{
  "norm_place": "pre",
  "optimizer": "adam_variant",
  "beta2": 0.99,
  "steps": 4632
}
Each number is 128 + 32 x the weight over the matrix's rms, rounded and kept within 0 to 255. Layers, rows and columns count from 0. Numbers have three digits each.

# k: layer 3 attention key, 288x192, rms 0.0751, rows 161-197, columns 96-191
# q: layer 3 attention query, 288x192, rms 0.0752, rows 162-198, columns 96-191
# v: layer 3 attention value, 288x192, rms 0.0694, rows 160-191, columns 96-191
# o: layer 3 attention output (transposed), 288x192, rms 0.0714, rows 160-191, columns 96-191
k161:132097176125110125132116051167125174127114138176142151086150122116100116198138139186178181064080140083125115142188143183089120129131119090136123081121161135173124124084176103121137142141126111110118085168147136108126116154158135151088140154083083130093154126123128142124080075136157149127
q162:123108120097126111083120118136188126209114080093135096101115154115105148103147121110200130167113117110197129119150166145096182129121113119091131085102153209150132162158118105092176169125126120152171126103153128126113098099155105152165131119154118117101134096112147125084121115089150123079
k162:141112106115095172151154101183132170106118123167163144099148165124119161142113114178119128104123110112091137103179131153057079169125088101144076119112178108151080138060165131116143099124116138118124111176154094108120133153097118166079127166154090120101154099130082135140062130089127154161
q163:093132084131118115102126067173157121132153074102075093047117128141163110129133105138094113119133073141113175110087151083094110116149089145156149140140160163147045135114086130099136081095146192085121169183181148160143148177135161131122145142143100118148137114100050108113100123094170143090
k163:115134097098119174132069114176101139121120109111148121123139198113158141123142131199137118151150088131172141107135097124111085087107123146148147138102104124131092127144124114112143162103142192112124148207117131104129155143091125108075098126210068097115168110093033156117105152066111154157
q164:155137180156140170094119099140122130143187094077097110168066134107106136082105144123146103177165203167162127165111120108195137104131202108155127196107139155107134175155123094189108166128159143113128053113108165127119144084131135172085121111142124185062130173179177083155213111194154048161
k164:094077125138152135108147177089114132103181101110076172213087079115098135075131098092134142134142108142126125140101158170168165102154196112114110156135118156086152151155098165162099135117120062175166133074117124163126107082143174153126110128114155145092101173152151054200240139200134060153
q165:166105128125118127161115120131153161156125135147087155084120097116095146136096099098164061148121151129086129103147146137091129151148111065094110127145123193134107090199078194126105099162082118121124064117072141156120108089127111038142123091138171160122119146125240148170158049116101112122
k165:012123135119120122102087060073121109108152117157117134174086128133083133233132163108097081165141089113127098143182174134162135132142136081143137104169047086123082158096101100083106143165170109051158143112170125093141092094125143155124194108128128160118146174175140101119155136097048103143
q166:188180133121162126154105146153085073157106121158094088057108127150054132138072127114113097141176129099069176116116157078128202125125111067086131108077107155073120082172178158187150061130109118160169083178120145153082115120071098022090030069149139148147102117098152111144100036152137175118
k166:109172132110178143074096122097112167136110099093098060116140150159151108161077118117124086110173087133161133138091198131165138088126132146124120127101112089072170156163152104133162169137124139177153083092135175166113085179111119108114120101116153163153103153123098134090127066166141118179
q167:138128123121096113121131136146107123100171101078160111106169156091155075078167139135148104143148160138139129140115122124129103124111107174124101156198096158108157092100133132152079165105076131083159132195137106181144121114067131157122123104110122092096127107186098081105091131152049139112
k167:216089088108139131090148141139098151115105113174186083121104121108134110132123123130101079234166188116098140098115046174111159136154170088110146113133161121139158108099121161185142102134093110121124079190111165114153199130072141197029091175115105112092182078147124123174136183129070138112
q168:113140135122115182108046116070076107164096088073102132162119146015160162088085118139187154168147132119077128101139155054146146157103158164113126144118081122110146140132138104100075113107125119107218072118144115101168076167123128071194114112192151153121116134141131097148133077176088158143
k168:131126176144144137116115072148126139095095202173092140065165106149101106132184110139087168144147182114086109110169121058093161152103110079107088114184178109142109081112181073122177175155133103092157099124162136155190100150140104092120090146046050132107139113145111128123060127113142128057
q169:083173158095098139173129056146093089074154101095103105120120118105139156150105111158106143186077160129085089104078119080146127090105167143159145110124150106117137120123171097141151122078126089125115096135138145113102131156102173105130084134147139125121146157139133113124123075180077139169
k169:152107127150119132110167154154144146123136110148122111109117136090114119125109114096119109101135100123139100109083132147140090113146103119198178108130107135083122121149116148149112138125123145127103089095176170157137162155105144137117130138146159161147140135142122094134172165133139099109
q170:130073175097087115116087180117088144116087126095162126156107173078135181125097145092178116154175138119156113147147139164140159125155138150090164123105087162140165111109144130156058156137103108189187133079157128121127088043131122117162132118168120125093096135142214084152181119087096114169
k170:106069152136174129116176127173151161105135174162113119102126093154132152161082124082133171147036126167139159103147168158100139136137151114101150099138143116102136130151131105118162131158112074116127104091117147087176080127147193087152128137088144100122140135174210092145142123137114126103
q171:149107130107126129109096174170145154163087145114193119186114150118112151117112098098178079096128118091211087171172179184120166163070078161097151156155102180146151135126071164123085127196097135193153080144115175076142069075116083169119153107131177134111120155131174129103174111071165060102
k171:107085160144157132128145071155130155083090173160092130094152129097090116174100099163173118143078090084091176107142180153111157171143141093090101065161166089164120189153154113134084079164131058177100143131156087150112119125255116137101063126065096114084179097151165124150084097153168179131
q172:130133131096130118142088150111126171115156167125140106172141178118149168112159136085166124144176180157186103181172151176160121099105151109095130183123125123130134114110126116170088117143144115208161117119078130080140120127112088123131114143159162115123095145150219118152168147127127134145
k172:090088132151116121123110150113145160134142170128083154166102104129099093057141143125101120113134180140082126160183108167148146136151135098114101109165142157156127117080143111128119084124116103130144102092113094150128110091119123129172133126045123128105104132122166098121127137167118130116
q173:066135131139169125128119129046093149212123177091250140142157104116175138118153110127162122077179147177180090143131117166121146038165150137124099116118195080153142166118119094167180100120108113094113133097062121125142161163134141075146140166148072135134049108143163125121138148160156131050
k173:112158099101076093148078153133127126103131164127142081121119073132175124126154189145099190136175118208140114150202112121131096109129161167158122124114103161134060183159088142191100169166146130103128168116141155116079178134122165103102162117176119130158125108099191081113125088123096132093
q174:107124141077168155120102133102112196156119207115137199093079090111127174147062142123139149161115161085073107125130178170119154134136132116163135110130187125200158150203142110112067141121105143055166090105104062090103137129108128133091077125106158168046151171107120162203138081166137141111
k174:141135152154183135107102171093144133153100157116117189140143169066117104152099116112096143098099107135066150165150158161116173163194134088075130108127151184126129126162143126104104072149130176083190118058151107109124118157115217128159146139232127098116169137093111110115094132176175132173
q175:159150184105111090174119169120119108111114112143064085167093120098118147139176098140099129137153047120189051211116149099130090099146150151116124118195106082183183168101128088157172123110116111175069125151119143142054102148074144147128163183134194112150109140102128147123124129177191110129
k175:164118169128084112150105171134137127174171174178115153136151125147106126146121118178176143114209111196121063088065177179152083153109110080211121081115157104183198129151137119168128120162131096088154099103169111120174095156124110124054154122115135138160100184136162171147125143145124158184
q176:094166064130103112131196054143093171155088046122145139065080176091110157130104086130148076116129098074026126106113116131166116131105079087077081105110129082096111123190119077158141142150141144057057092206125178083168097136143124091159101166161164107194102088120181113099081126121166181127
k176:165175107134090119166110097131136079124096123107185075136155166188139195151083113129127086174126151142195092148066143122198142075051145163123133140074098052126118150178084180135098139129124138143150120143159164123111127123026129171128137136118125101168102130140095117156127122186150132161
q177:053132147126163137137129183113167093146171122104135131115140074139143092087151102107076151167133154133105098109113125125092136092095165160160115180158132169229134155135149114113080159130173155036155162102095081155076168126176129140086208143070115129150129129142102083132176145123178072135
k177:182104139122139196130124137138109190106113158065111153143121157056078144047144125143115206121159137158093098117168108180076102094189117078184116159127140170200145140154165122189161088196110206081087113151157093029083101154154153153119168135133086132043138151091099134120112108102095049122
q178:125133182142130185116124176120171146174135189149101213164134125156110129114149129155128102128146068090117136142110131108131128119128150109129103114133146044103105155152061191106210149135103082099105136118143062192125164129114126161131108062118086158121167145133041175206138126160080139147
k178:149116188149140062106076100123096158195094162131117123080134194113145100148109106165151114042146135087068138135181105126140084129143168070183133123178122156154141172084147121149143104069106106137078214214099123093080202150145111140161102175142140116139106115137097198198084145122138175104
q179:160141121105104061159133117174092128103095097105093136121124132112092139185101150129128098086108175102122095142062090165142080105126096107103118110078094114097096096113148164188147172139126119212091066140160116095089110137115099105145079151131159148127129103069137127154079115114157159201
k179:136105130070122084146164121090144135112092123131086141079187138137124127158105140089145102169150122080047182111050075050109136168053063083033181057067143044109073120127114113120129168183115130181129094049079080188145059115147117118174102099094154139125133098128139153112147182171127210139
q180:112145105154109101115125121137128102157147074136117034089096107120091076134110091127116089158154114138189198072132077122133144180207130136129104147121102173164174143106147040136089070139153145134112122159150153128205135138177159112123168145142117163132160116182130160063129156157160122156
k180:153173085156125110147142126151174100096158084091120137169148054087151142090108125124209130102103164142210121179154102132139128144151045174076084152086143151123158160167126120161169123085071179124143121119148125126122160120159140160102136137135126105141140123151134159077140101164172092186
q181:105052139118185132165117091073133100162159158089138132155148117136141099098160133218185150193169190208132092119137132146098163135147162057130091143139166093116177167163174188118138132117124152108134143041141112099203100133133214164147178084209145133142134114146115117121134154123083134182
k181:149102126097127117132171162149145175146110113067105147043095119153163112122168106150115180124127143170159134114154082099097101053120136101183127118154150149109123169106190120105141128064089141073099164115149112115198165139160239099116140077148124122175150132137106124136170200122128098190
q182:112100163094137148138107127151129126161144117105099115157137114169130157099141164196121142125138148126091062100192112148100123085139124118129143131107140156125201102111170125150071126145166139153186091111117110109053116117105116151161103135164147151124146090154111099115166085164118095123
k182:124115107076159137105137164152107149126153155151141140105158176157108099101129083090090160098108183113045070128154120160073131156100164063068085089143133132125125130115170092145102118103155157146168151075123092147195105153168128108165104099055096082112166135083128107124090135188162136104
q183:165121161125111106133124090044125154071132130133121135174131206159131150168140145072135133210089143124167150184155146166203101129093110116084099066125166120134157128109087071197142088127113083157187076143117155187154115134106144126106077125100157086158063146078100118072122177160196152118
k183:120108109120106124103140131089163175132085124120111104145118175096123072124139121114167132112107116114142183162142108165143181182092104096161200126109108080169095118069096194122068105137071102121134112116060118141139155137163094148134137125127160144131073113074084103112135040193132192140
q184:083141136184090088087140116081141037165154164090099110062153142132103159092159041111158075099128103147132090099113072106098178108134144103156148095089050168157136137136185086149215111071115098119085173188142079196180119184178206143140068109154054102089147123151132143110073186168175142155
k184:088130099147119101033166167075157134124094091141183150061140181095155188120137083133142149091150212148124155101150080110172138097103032081178079139070134133055153110131142150195148157065192158128106106170148114145094126067128113165046136131133090135107187161123149148097158173071122099137
q185:132175150093157116105147149094135155163097165130079089106079084133096136114075069139128098084099141147170156173109175107104101080127105150135169166125165149185132135102169109118120147053081139112084053194110154093083071153147181109117159103123157099131137145164174191052153118126096115184
k185:119106135123065071174170156036192131110168068107110078104091102148092099140169100084128104109147110116146132150138189124134202172149069168126095137149066123124137178119161166086090116117136050138154146094237084127095077144171132132126123071164147098090079191092129094094143128107091118178
q186:066100084117172114115086147061172114152160136174174125104168120064160114102125132120077062090170199126175143135145153162142147133173160126149118180182098107124123120092166113146190161094151117139162159172145101174191119085103122199127147082099106144125106149135084121134158138086142081079
k186:115122115135111124173147092170147130163114157134125207097090162073124113074150143152076121103188121159079110080132111172094112104139128104141071208139119171179114195116179095131154098104135164111136109159140119145148160101114167120097146098080142096113176129166159086147143143099136079076
q187:140163187145114159137097139115050178154153130135038102112144090159066087122118070204116125168122161107103131095195079142109152110114140216126128140119147097076129139143107081190111114085154209112151128109096122177089164108131157115141154192177143146170137103089108117126142124145120116108
k187:101106098095051111042093086125115169140099101157124137136219135190121136094133185141116162123165111122048116112149091168149102085153131086080131107126150162118163120151163184196143130138033119136132179123153157176159116159170177112207123185129107122104145101090061027087121142132099111125
q188:111153119153125086148141161165161111146080083146139094107183187119157108145127130123096182105116105139093150115118105089081113114097120105138080131169125128142127103031186111128152141100137103169123141114107113144114130159181102162111103131059088086162114102199120111133103134138051157073
k188:180158117138141126158153144153121076139157096125147081102134110151136146108178083096133127199127127152205112115100148149119102093115158215119142173089107101123140078164124130181172138179097112150113080142088170085112164137075120153064154111122113097146148116118143175141131136151129091128
q189:114101178139141085104094115147136172198130014110130105159107136093144134123167119132145117175126085126169078139150174134086117086113170125146134155121092114145109150096126154112113091102115175205114107168170170190135121134071174171178146163139154119079108187076143157180149114061168091111
k189:093108174137105167158087155116065110142150114100139157134124155096106119072134096133161092165216108129144114106080103134103100142124124171140128089087076168161116158159096150142138139085174183133137119128176079143113107149142159087175124094146131139122120142054127066141115186140128138168
q190:084098146126165106101180098136165093078153059160086102120155117115126150184134100112125177178128083104098125120111145114072100119178140130157143110138126088174128130116144128046155090131150160133109151116136129109213147148177120133166088144118121184140142130171107104197096092121082126096
k190:095064072118124091129106167160075109090178090116142138136057150102089154077122158153141117064180181096108106105108106052197126122139100145101183119093059108100157095197126166184119104156175169148179098200124105162057222148162109098117128096149076112132136106112097096159073098189169136130
q191:081018107106089161153178130181097124092146119110137123137108186094093128112116156111142131180114134146150072124157188148136136149113164172100119114085139087114082126121089122109090178073171203222143115127183064122107086152159097148166146114220120172186172107171112084122107154124115147146
k191:119042151119114145144142129181094111148123034085098159070142109090081150078082221143065184081093185118080184121073156139142147077125125095132158081100166113146148119146079150138138076121098168137143123141096021151224166197147150081149159151111150140107115134160124136173115124104113138097
v160:198089147165109147077142137202101072124144094144088117142104111175156133113133114125111132174120139129160094099178082097121126146185141113118174097086143168121187159169100060125137175123120096147088045096113167134162153095160183113170010176109118077129144139141138100126114145131133131136
o160:123178114071157137130137095116088129157111112161121155162110117123085124187183066184149141122140163052112130107143137120238133098093123050170126151105084124135140144086126142127162210107102096103143140149121128199092106131088096160137083128121148128140116139116121186112130179150135175123
v161:120122115116130155070108130105057148173119077140079154082103147119109130120149109174118144115130143139118114135080068131125181106087142140103108135072159119150129151089138070060145138126080152087143142153088114155109120105068164169144104139169185114132087147178194109191137123145089134166
o161:100132113127134086163144137112074135116231139134130131145112096178133141080114160096107095149142136109134166115136094118152097070134153185140113113058125176146105131158194062154135171125124092120183119142175078132112146158095091148090106116124131100124173130135093089100123146126179087149
v162:120129110107082136148191130046091162178119092143113190115139097151168099138105145177148181159115157149135149166174147141136152109097121112127122180144091084131094157132097146148214186149110143138108180109155163152201141129219185135120121136121218123135103118110121131129127160097070130139
o162:121157149090123059168155107144146135060137113129121091163098131085171165117162117122114143099133194118152115066160125080103159100167139146132130136092137116153047116145166079163123082064175119119115131108176124061108113122175096129058120134159093101113124148166161140151121099119128147124
v163:155067188127086100110129161140095123116155151126091118152147091142113102156122193102152130167169077124220174095146167110131165156171135143092172113115199167097208118169128114078122187094127168183086141117126088162170094114066205136094125131107072180043190140083148139157117140126200120094
o163:158082089194113118099074122165181166076119114154161110116163181128082136135114115177152129117109158140096100141142074192238139172106143097142136150131191197105140133115118130145136141091110129099170137116139054118073197105149141110107071145104171160076039162134166125087114114154095140152
v164:147175145150142115139118144160126092119115145138193122144129107112101165124166097107118114141142149109131138135153108136116161109079122130091200103110163130059169149143150213107189157043092112089145094075076139165042255147150109095073093152131152112131113129110117121112137159145165133128
o164:143102092075120139112161139151082120116081088112134156123124127147126128090170132108136118117099100129127166151149186127142172157143082188118166102095123119150065151132122144158134097147160154121178073149134148176082096121062146106123137166136188120137115102132084108103123127065147184168
v165:120154172154139136185108142131185133137134136133144068169127098160063157141127097087068150143150126127156094149144079087165178151191134116180084129117065112138143166132150100100109156119126138141099152163120151125087160146097183169142184148154147124089143152150078114118137072153133128145
o165:143139121115125075151174086134081089116198169136147086146175140159173129171084111209176131150145063140100128180138153170191168080060125073128080188136222130120102098123089134106143130131125155064109163157087100140131077096130099183142148089140085129149072169165205071109132102106169118107
v166:126140141106143133140116096192200181123149153091146092172118062087178138124112162128146133055098083139120084189109163158093019147127124149117191101138204161191116169142089182113104141135137131111198147130171143084115116149155110164180100180093054134188194152149106128106137129099126147169
o166:147166150159055126136150142186087110111087085068116157076136170165112119109142055122104125105081164141170144075141095165127125154136159130117072142154059133081093127152076192142141076154109147213144096120136111115098145140135137153134080142131110095134120151109129122070147135184126032134
v167:145107198129050106113091116102188090136136089104159126108147138084101074150113167132107145153190119128146061123165132108156180155084141135102057118175089139095067125102129177094128159071169163178087134138093179071158155161117140123133161151142118090130120107092132121116135084043131121094
o167:132149114106177106161135150172167129096126128127135162079101104138187124119133192116152165120111147150103149196127099157103095171102156127176152158133164180112143149108161084170142092186131138113120132163105125195109166170125090153171166131105116087074166119152155168135105077151116181097
v168:120212112110148153121123121145107124133146127138049190109157124082147128119154174124115178209104139143120104147121075166107123129092114105101144113117086147075137131114140153137198142140098173130088141106087107055152196134098136151140207178101153113151103111071136175189126139154146136109
o168:121134166139136135138120107132125116134149168082103079108069118138122119102093142124156125078142123124131147127201136130075133076115135156143097168087076152221085144148174122106095158149115135117171139132174126156106133182122144144100094094184134115126102116130128168091135090193136098100
v169:198136078173147197116151136098096119095139115122159096147121178136143085152091150176123141104120144093087162105136114161128162136112103133199132149193136140133117116163068156195118158176077119142119159111078110102126151105095161099124198150098100119201140094085163187109122187059231133077
o169:089071137058176116087136190157071197176104127157087132123098098096107107138120111144081168095138188137148115139154129139106111115141168078201088168113177124090148105093129124123178064069140112146122094150126176102149132117130071133088115154144093123118127102138177136155104113110181161055
v170:098140123126178131131162139170147155107109064119027142124138095153168110146043086100112111222130194124164098136078172131138089141156130130174075132105118066124191113182145127176085133156131102147106109072168163086188076154080136140132166147119008118144096146134134154175131190117182137095
o170:085062148090172164198181104122133131143153151139122110133158135119122168176137060116071111065132143153127094120123060156099159110143137124172080157135156061183158158062157179110116135112118104102147127115114080139159151142173106151132149146121152112114132142140133150179144166127088000073
v171:104105113169124148101154123127095122134126186123105144098143169143181087155082133143149148115123174172120183098127214177158090116133120140208131068174058150164132090112060129158112114047150090124085176126130150159209131132163162115150085147081084157109140126125092150117132105129183123102
o171:112118149141133136138142229085158087145133104215123130141070111085122111172164166134146184114118194157164108086108124171102137152217154195141109117145131174117132083110167137122126090109107163137032131161217147102154167125160137162162118144093096179133083076136133146062133154172089101141
v172:078155116139172127156169084173125123160120102128159131092134111058106101123109143065012103091169106142112120135107168100102132150171124157071072086140152086129119087101137132138105126125114078073126125112060109123099136128106171126125120061103213055142124123138152076104116187089116113105
o172:183172179104133128108135096157116171166107110100111106160177170230146125088145119120122139144077134129104118222118081215118077227130087121173128101136125116158158140141130151105084134116094159133108121079153133127177108151116131150144181156107126079122137099103134145155110174132160079140
v173:135205112143156125191192141168106054150146139162147204133102098100127081138169113144168173218074116144113112145127082129128093127138142157163108139087137116167086151145126182119146148050099117131115126068179131122114144136140117113127127172110065101088159110156088152119118142128210131132
o173:125139151120128160114148096114159093083116185130117137093106132101138097155121163139179160075170158066113128142133106106135178144085117195169095114127104144117125063144116121174136136154149171176170117119108132178127144132133114150204142126129132126135111126110146144136102096130082226097
v174:147177205155162106106164138175157175129107075123200050119114133141160178126160108144189138070133079137086157125130167060126105121116155183120167128082152111153166138130102088085080143107137141134094172150118146088085099193141084121149199145223158157166140156140119136158149145131117116052
o174:126146093143098147170128099078133102071114119108122142105150106173208124151082122097153089177078159211134137127135149108102160075080139153076194134148073184075177095127073106162123126176150125114101061153109071171111132092092128115152147104114139156104112138141106124083156135146072015181
v175:166161165176127146170166072172066148244137103122079178101127132071144086144129099174109155131152077105114119122107147151136160131129119132112112087110206107130147159087149135169129126160129158132113189066123075130097147134114095088153076110007151091154095134182106170139122158073164122010
o175:152184096071167109153080185090134130194123193133133069173127082141106104143207159092193132116127141114131115126154089177081085160146133147196100130115119182140140119187125104108106132162123152157180139168105064115128109188111134112178146120104126118122085103093128171119160197086101145122
v176:080094143117151114135113072132143097128139102107120085154112091211082098109150155137153160094091121113116134091133142131140215150120122088152171134130156111145073113177125104157128159162219133165144095078120156142183103115187080153106126065101112154092144123143155111109115139193106144158
o176:126094110146077139115141147094082095161116164194113095117110119131101145151106138154055131121141039106149093135152147126112225080097096117042095140118099105118077210158078089094115168113109117100096143130136089142113122105119148171188159177194132107110106179116140154129065113108142161110
v177:132156154131113152116097148129147099140132118092108148119100115113152080105114133215184117150173152114136165099151180105137097130102148167099121105107088155162151096101109146194102110078121058160143091110142062178163090157104180122092121173069151123125170139117136162149124130128143116092
o177:139102162149090166169072123129138134110045117095140127176111116139178146124145134132099119143119156082126130130087126145081144102166091101122125154171140170124125058128132150118177188117150104114130134079111097129076128101166110103134139126144165144118095152111059118082115112102068176136
v178:107148189198176179129160087100100119110147141156137144101152106173141175139124190087102117134158133165137121197167095097116147115144125162125122103075190096045148137127127126163116068167156109131152075131101132064133088135065200131106147122183102109124123166106152106109145210099084117079
o178:082126160139143073167107166064101205095097084092064079103133148122168127196079096142157118095101094208110129090178073112115128107090113095130093113085132100096153134132094129064166158100150170105159149110178201210125174142100108166116186135169152121147204095147095198139138095081151034155
v179:150157153127166139172095121077030173120140163136120110153137056130091085130140089149138122143209117085136144121187137129095158143139127093111156115173172136103139123144089236169161096134118107116129087073133109102117184131134050131150080117129085173147142125114129101107109182125148128130
o179:112077142154152127167134187131073168131117139119063124136159106139134176118187138138128082136090133037169143085088155164138126184123087155019067171107126103182089128178122113136200133111149127133130173123114139148123129150113154144080157177173149124151105156107173172089115106115134145107
v180:149112102169106103117121125177125097067102077109093144149154186206114124150113121103106039176107185137121152178069085091170138125155116123181108112121101163152150113113152115135054089124084166106118171135139211142126139149151026135167173112135127151109158155129112154121146127119114137115
o180:140136112094204126121153143076138121146158137183153154134145071091141141095148103151147125129151085214152067156175141176128103144174106087148129099115192055152145179106138158089142125143116148125110143118101139137192143050108114108149156175103152165161121089162138152175159172119088103152
v181:148156115159141096126161064141073146129131107161218166098135110101163155161109163169101146165137158172155100174128158152125124128182115115091191106070049120118119139156136148076195163173091117117075118124123174103145188111110167096098092106101167154098114134127128168089128134180086132147
o181:172196123104105099127155154137115048125109095079141109166087145128118130115170140147167105075183153145162162115139118128073158098100098176114126046118134118096155131123148144140111119150136165099160113098119110131171128131080108175147115069148163121127097147165128138090103136138159146120
v182:145107122120114118164141076125151091140127155146109062114164172123120167112117142171186091161091155131122176156129192145130027135159139067136089120089104102097094126109070133145142133082131023092068138147135065066181103124087193149178165149094085141088179153153095130165143097122178116173
o182:139182161162155148091119092116199116145097118152127145143207150143074099147092077184161110122106168126128131127083051190120169161155149165138152100201091134169162050077162203153117130148146133177158108079166111149097144094165099076127127095111144154153072146191185131121098165100123113043
v183:100134133160167140091148139178066118088131180153191131112152100160222170149134209127097127177092122125153175136161119126134150140119102132113147115083156114089134151179114240181115118142106054161098210135094033147147129117092157111142125093137229118094096114075104163114133177136187124113
o183:067132152129127138096096121126152114199085145116151119086110124064085061153139067075129108128162120114110118153086118132093127191082118163144143131089139122160122073210130140173106110098183164149166132132107122119107144102104135083094148100195113072185133095175138118131145164088157231109
v184:158172120162120125195121107101156182090130111167123106161143108116132131166111125126129145146073170159115141155145064163126155136150119160162071118118108074121121126112159169077098096157180164138127149101180138142181133153113214117147124151153129137137221144162097138146139133141109140157
o184:158154128060139144130189167113140120160116158080159121139169140066202102066076134149156096128101103210190113160134134122201124115134133191136087056132069112131096077120141166128093117152115207124093098163146140106025135090120056125116157140135110145166128168155136111176157135119106076158
v185:100110132111129105108148092091077091149102184159187066144142221101127107121186125160095141103104171145146160096160121076110120112175136103089154140119107125128109096128128137132165127138061043053118164145114177149010106125129215096145156082133127122182154120129123089074129147151092138146
o185:102124095150152138157105100094093108106126116146169103090225163168131115138149117123104132164116109156128128143130192121171132120144058130111140095143106176138109032133120140145120091098097154111150073132166107150146104089110074133106102093167069153184183130123075148114132194143188162122
v186:107118141152187158123136156129179127108153092136061176118119115208083060112089084108059157136137136127162125161075093100153148115129115080183095136143141143069166149110129137151068121172106066183068144112117074087107129109105151137175062179108160086128131126109143125186120126139080116054
o186:154088138097165126170105147106113153230188161146149119172158129074112144171106122156112141084171136101134125200161105111120174136114107078173140140126148068134130127141131091155124140080137173110107169112127209198158122116099110080111151145102118114096106128158126141189119126160161129176
v187:133125169130143138117122064139130104140124119125066108164113132149107101104165102113170143100105124096118138104139198139178087171122124139117098133103130105140179139141157110153133128144149144094126157071157095134158109112198116133125094146139082191094093129089128077096124227162101142129
o187:137077107151138167171098125109099179132064162159076198162107120150106170140174122160135086130094119098132100154114151127145197119151135127128162079132110100125106139123073068135190143116084142101124155064170067133173119137131113153205120145153141161116131139114172111199146139120146179138
v188:162190118140101057089165146125155077083103195130121132117116163222137217152101211134156111142131068157199107112111091136174136104168136169191177113129188144149140132144129097114092135144107070090089067153133148089090102146177168114083160101155098128098095146117180073153120103091138140182
o188:098122094135097160162061144097127135069175117220159084066115143130143067137065060164127197140141134212101137118194162122138162124137183130169087144144154130107134184095085159162127146078108135174101155119144179174149110115119137191140099154158156074134185071164070173125068115105120045106
v189:115173119154123113143102151020102140163128056108127139105087117108131144112114103103140188101170129163168105083122149085113163141119116166119062097150117157006118075140106088124116099157164151150081125122145120183099116120089154100211120156159029073138088118177184156143117124151126135145
o189:104104116116139101143065140160152116165158112159143047146124185092140139199064133124136080141150115164151144126083105116156116043098132101108134112163069178116137103137172119105108156138135153090135131151160142148131130167114073128058130179109165138157162120086132116064084106146177114125
v190:113149182098187098109164126134130108117121075141093193137121088103109161099113159065146156135115116136125149163094111181099129135110151140131150139114123077156119110166145127000142142153107183172126064119128168158126121115093206142134111139143183105092113138094135130173118095157151122110
o190:144150156118071126149199095169164096143167152098148114146110148141116154148107136085134101141130123104117120113158123115134124081041144162098124145057071144103154167107152053184136187175119095099135103153124181143094172156103149171191126065064138138116154112140103097194079115145084096071
v191:167158196123200143131066104114095117122147074098165051143145051111081162111138112155178136084141119133139142120091173143138140149144126122208194133187080160120151111112160162159163122191107110175088132148127158132184143128139169137075138180082121137148121121141100131125118108187062136115
o191:114116151136093079151110143151071126148090104102077175149127108141084102178124135121100065142133136152151135113135132167100159101060131066084081109142104091169136123101102101161134129181149071093183135123113084062131092122123148117134124113167125169097145138098152135157076133129180069048
q192:136099102140100165142137098156110123114118143122081137123112100135096143126162151124122084122154117123084137128115143157129120096165132119092116160132124120119107151100070121142096110136171125143128124135134145146121103156146096128115098120156111149179121125154130161134117119146148117105
k192:063142178132128118123155108149121072120137146143099075098142084136136132132097131122178156109109144111091148117117125146114134158135068134141136129124119097125086181115123153118155134126131109150090150137108130118143161136125154111164126147114167123129174111161174079136134120112088158154
q193:167153131106151109160057172123126103095157142101130131233097200127122095066147119095158092166156138122142100130116133105163077129120108108163140135144137152131158141142119099145102149167141134140165109079119182138071150106104075165102112142149166121101106189100134108166154172134117118174
k193:075065179148078129133100135162152085152162143120124091089156091118116152131061155137133184130058170074082152113144171158136159165088067143103137118141136140201054154082108161117140117145152115132109122117147078097144179105122172104169118119107155126155142142175192128173129101131145171140
q194:102134113095151076091192097131155084139097103163115075047185095113167118187075125148109189148098082085134161069154144114043164154108135129108126086109050113115149146133130163104153064105074111050086159236114067136147039143076163046155110127126101120078098056061140158064101104052076160097
k194:126208126176176129071116088094153182137078144126120144083141118100175136177107064121119150133153105124184161143151086070086093110161162128169154076027103118102125097150122127104118102098121196106138113152111140209146102169111148075113134121133082117156153062089125152082133145116068108134
q195:141136152170109152154065115124087160161169123105113174190085179170089174108159140110119099086155127162125106164083172149172091097139161156112113158128201125158119143119099134138114212170164100172159128016138166104142214094150116173106121119120165114139145180153145112229168139221234119128
k195:110103142118108126144178123115107120106118159114119137156113140142095124123109126116114112140136111117092133138143126142151120130118092110118097130140139108126116119107144113174123135151142105124165147122131113120138186106131123164131141114135177123117148158106110107148101121097143160140
q196:129190205148128175045065116103087152173193160108114169189097169143147160089168128117157156120178147216160066153096117072181130054128221086158127184115170145156152178141140117152137176166158115117177115093131189064137161099153123168047135125139179155116128192198154141213187138167143067120
k196:070052119125107192177137123135095092084184115137157142160084082143060115056142165144142156145112185108095114158122105202199150170141116126082087172186120177170117153105165131086067130163122104161097125097126104098094140059188166227148123146097165199127123161115133062140117154158108091123
q197:121147141166111177074153148086133161173169139078122122146078152115160125091177105105153136132161120230154065135134111083130137071123176126143131177124053140157104163155105082072106174153121126114121133159158160168118125072106115139046161098175129172115146184153131137141174099100101047113
k197:082096117124191201141096129120055123073216043131169131207065070129101132054159124147139122158107164108115118206124158202193153151135204105076015158213109217162170134145145159104055128150121121111084041089148152133117111097205136194148061179108088173127118170108156076111147180182121048140
q198:116177069177122117079123150065129083173115158127120098104126137124176131159123128094129098079144096156148124107170052127098149114118125192106136121106126140118122101093179116119108148113139120168108110148091169128148111127100126101134113112145096086126158077143083159127151124144160127122